python train.py --head_dim=32 --activation="squared_relu" --rope_fraction=0.5 --attn_scale=0.177 --bias="qkv" --tie_embeddings=false --init_std_qkv=0.0389 --init_std_up=0.0389 --init_std_down=0.0 --decay_fraction=0.585 --decay_shape="linear" --final_lr_fraction=0.1 --train_tokens=295300000 --steps=9012
Each number is 128 + 32 x the weight over the matrix's rms, rounded and kept within 0 to 255. Layers, rows and columns count from 0. Numbers have three digits each.

# down: layer 18 MLP down (transposed), 960x160, rms 0.283, rows 273-289, columns 0-79
# up: layer 18 MLP up, 960x160, rms 0.277, rows 274-289, columns 0-79
down273:128106133128128118126119138126119127123122136111127141122129118130127121128123127118135135127128110110130127116120125120139129118139141125123130129124125131129136131129126124135130120125126138128125124123134129141128128129133129132121123126
up274:140154221124147167124136104091150136105118116150154170113094122114038115121153142150101155097165102154119139108151141101117085069138103155088073140139118124142151120078139130109100094152088164152175102101134134168116167095111124142190061138
down274:138161123099086127098125117167110112170127154113090042085177068119072133139095094192143089127161130125122131124193163080171131154086119137113130161173107120109118173176174089133168182163130090138120160127118198163128126148137102102143108154
up275:103168131097164092132085143112136081125165110143181125113108165150151168100122082123111134104160123160098099108159098091146139123178078156119159088108133085097113163101139136141091148095186180136127153105101176156123133113172185132159044096
down275:102101095185132109124057112137101165127160094176100064102140129115177155125116105140146094130109136103140154152118172095111114129165121162162176171171118139131143128102149165127150146172119144114143104177177120130114135150068104169176072146
up276:108113187142154136133113132145125131123120119125103091154091165144155118183103135060118134149166123152096099090128132178143126116203069149195117148086141131093221138045131129136147123135093118081166129173180116157130096139116139144108048183
down276:116172070085131126182144116132163112079119080152184104112186076088075131120130173107074110078117121156165105126142155114168148104079116181152118100146225087076102114162138179115126136122139132128121147085165165128153145105133108045085172182
up277:048071113117090150089110131083124117144120126105143090220083091126125150149137111152092118164181101154098120094162098146104160119192069158128118139146166125108153173129170181087178122109149066137145081156163113150131122088138107100188147180
down277:142067108144095166146114155143122141096081143180090133089139168119147146116159104102157112101106068118148103096148119068150097139127153154177114108100194116084109073158100063118132151122103131101106248111106139108149170140125175112128138143
up278:058106136134130088104068146172127147162077090168134157136139105094156093072183092126093152084126094157091158111180095072131092150167061120128124128139126117157121108105054114113168121083146161135146077095193189150106117148171157178104149168
down278:121108121115116095137140187185120190164129119134152115158107130171156109056143102128114117094128099147041162153084164083128092133099167187173117062123071112046119116200079095107163152137062119145052136125098161137186138133178153162071160141
up279:120108101111149159081129101088154165106143122124124152096078142146166154098072107057165154115127120127087191111112105102116103121112143123124112165106102110066136063178146133138164091094119083087175114156094161205134141137135117116104142145
down279:113127146120071143140091154082096113087094127112158131191162144154202132106140171091147188147148096078078136137115194128135078105121141138073161153103130102169122122066140141150137166155151138131209109096135117117136091140110097121142130138
up280:164115136153185113120096127148116091158149144134136113122125146100120177164155143101149151128162113075148132123181102079116122094164183144141151124078155171133115133076151079081120168155120121100134130151112153138126123152161084135111088156
down280:108099118141115059144106103061143064107137089133111108167084092145127126126141118148121138090136161150105118106091104137196087141113135104057124145109167129127141135051110148159107174174116109128118154171145136116116143157139092077071114155
up281:148128141080190197134107114164183131144157116119118113150120144080148072098140136149191119088089142094094150154109158130136110130171067087165107165156124087136186152088115154109117140115094182204143135123195185045090107177108039153118142138
down281:130182086134114093125121165098177189082098119107049139117127137209181143097137106136173096165121101188124134170153096154100093148109103129147114133129169159111076176219057119134154162105118069109189124162144129130120158098123114090083070112
up282:084132123175138112142125124173107080148068176145135095110124146110145107050073083164143133097071148137209091069156138142148140119102111084167145108070081057084112112175110173187070161180139120189106117138195147165144119117119071156092109189
down282:125128062132108082154182108121170082147126147154169161140194066102125114077121102122197105136089097131195079121082141210130192106050081149133116119107108131097116155123079062175085152094130112163117158127130129114187167226149144109134088114
up283:164177125127141223134155140138111214142142169098152117088126153152110103205105109123142136117125105225155103113130143066141158157141145142119145156142100079108172140063121117136085051037115118063122153090144111159113133123127144102138192141
down283:101089174070130129163145131102109063186147136129146128080140083099086154132159163096102079176135209098125082087122116157199105167110119146116220125103168103100114128117083108098085141142081108138174121139051063101176076170139130129133080057
up284:182138143193110107162104076167119139093172068133118140134198100145145120123145177190115123110116099101190140124102122192164125120119132099141137117095172123088166115084145138143141110108099177134153148146105082055064137178129164124140119187
down284:123182105087134179079106161072144161129147179141213093094131090177101141127104111136109094118152089153104089119071107111152148112132133159100090079129142155138113098137145123054130092066133158079113082166087072156108144084182147129136154145
up285:119158117163124171113107194168072176123093095115122150168206165046124169082131147078163131163175169167112194172076059154186127145113113158103133205166096101174171114123148110100159149131202076150166099145120144133086042143120097127146177148
down285:177143115156115080157143101130103104159137144163151095080066163116133098151122096180100065128103098166094168172093183136097156124126128104142098088194172199139037107127125120151199149123038170075099076089110143167154157124110183110116153100
up286:197154103108168110109189122177165178064108123101103135119120146156156114107118142172183127076138163108109124121072079099109104135138123077101155075120183136151117150142167097145092150105176151143103066157163128096128114164113135097132111123
down286:106123118145204144091176097153108106143149170210132165076119136110108106091096153152149125157119143157120063129192105098142180131140154120076132187098152169107148142160185116130145091077121162165153115118121147226078123162154137103104184154
up287:151153165131192142102165099137090097165065134154188190070148126049091087118080149071147089103175110189144101138142215086091184132067173118197159088120120160128120167115158108119122085099184100176090079188136127147104118135134152138076114158
down287:154156084110123066113116181116179125066163127129108123145069169108154161150129173157138120123162145160071176096162143118172125164200125163132078105136099175150076159178117087071109080109111144124127118137138017123119070162154151139161082190
up288:221170121158134095160158094121147133105116143137057105132165099095094093121021073157127185162171065113114200144157144120122114157228107121112078122155077191107101112186207096188093142110131114232151169134164144111117154114158137187129159168
down288:163090122147159202118174076163133065185089056168178141137104108083098121131183114173090095135110116207096114153110033110164061151130165151068097053170027150117201124145110113061110199124158122179153112108107085150158088183165148109111151128
up289:140209160137137139115114062121131165123093126152119036102127122134045107122147173061148056091099157138139119112149133159142098172124149131151083159124150157177141100094137141162128148069161123110164128154125136156124152191125123149150134134
down289:131125187151131124135178170123147107120129160147098123159144165183186118096134078146115124152105092063172116137082094143177152111078088147098096116118096163188085128142141130123047119074159185132103116160106135111088125118091099122129109103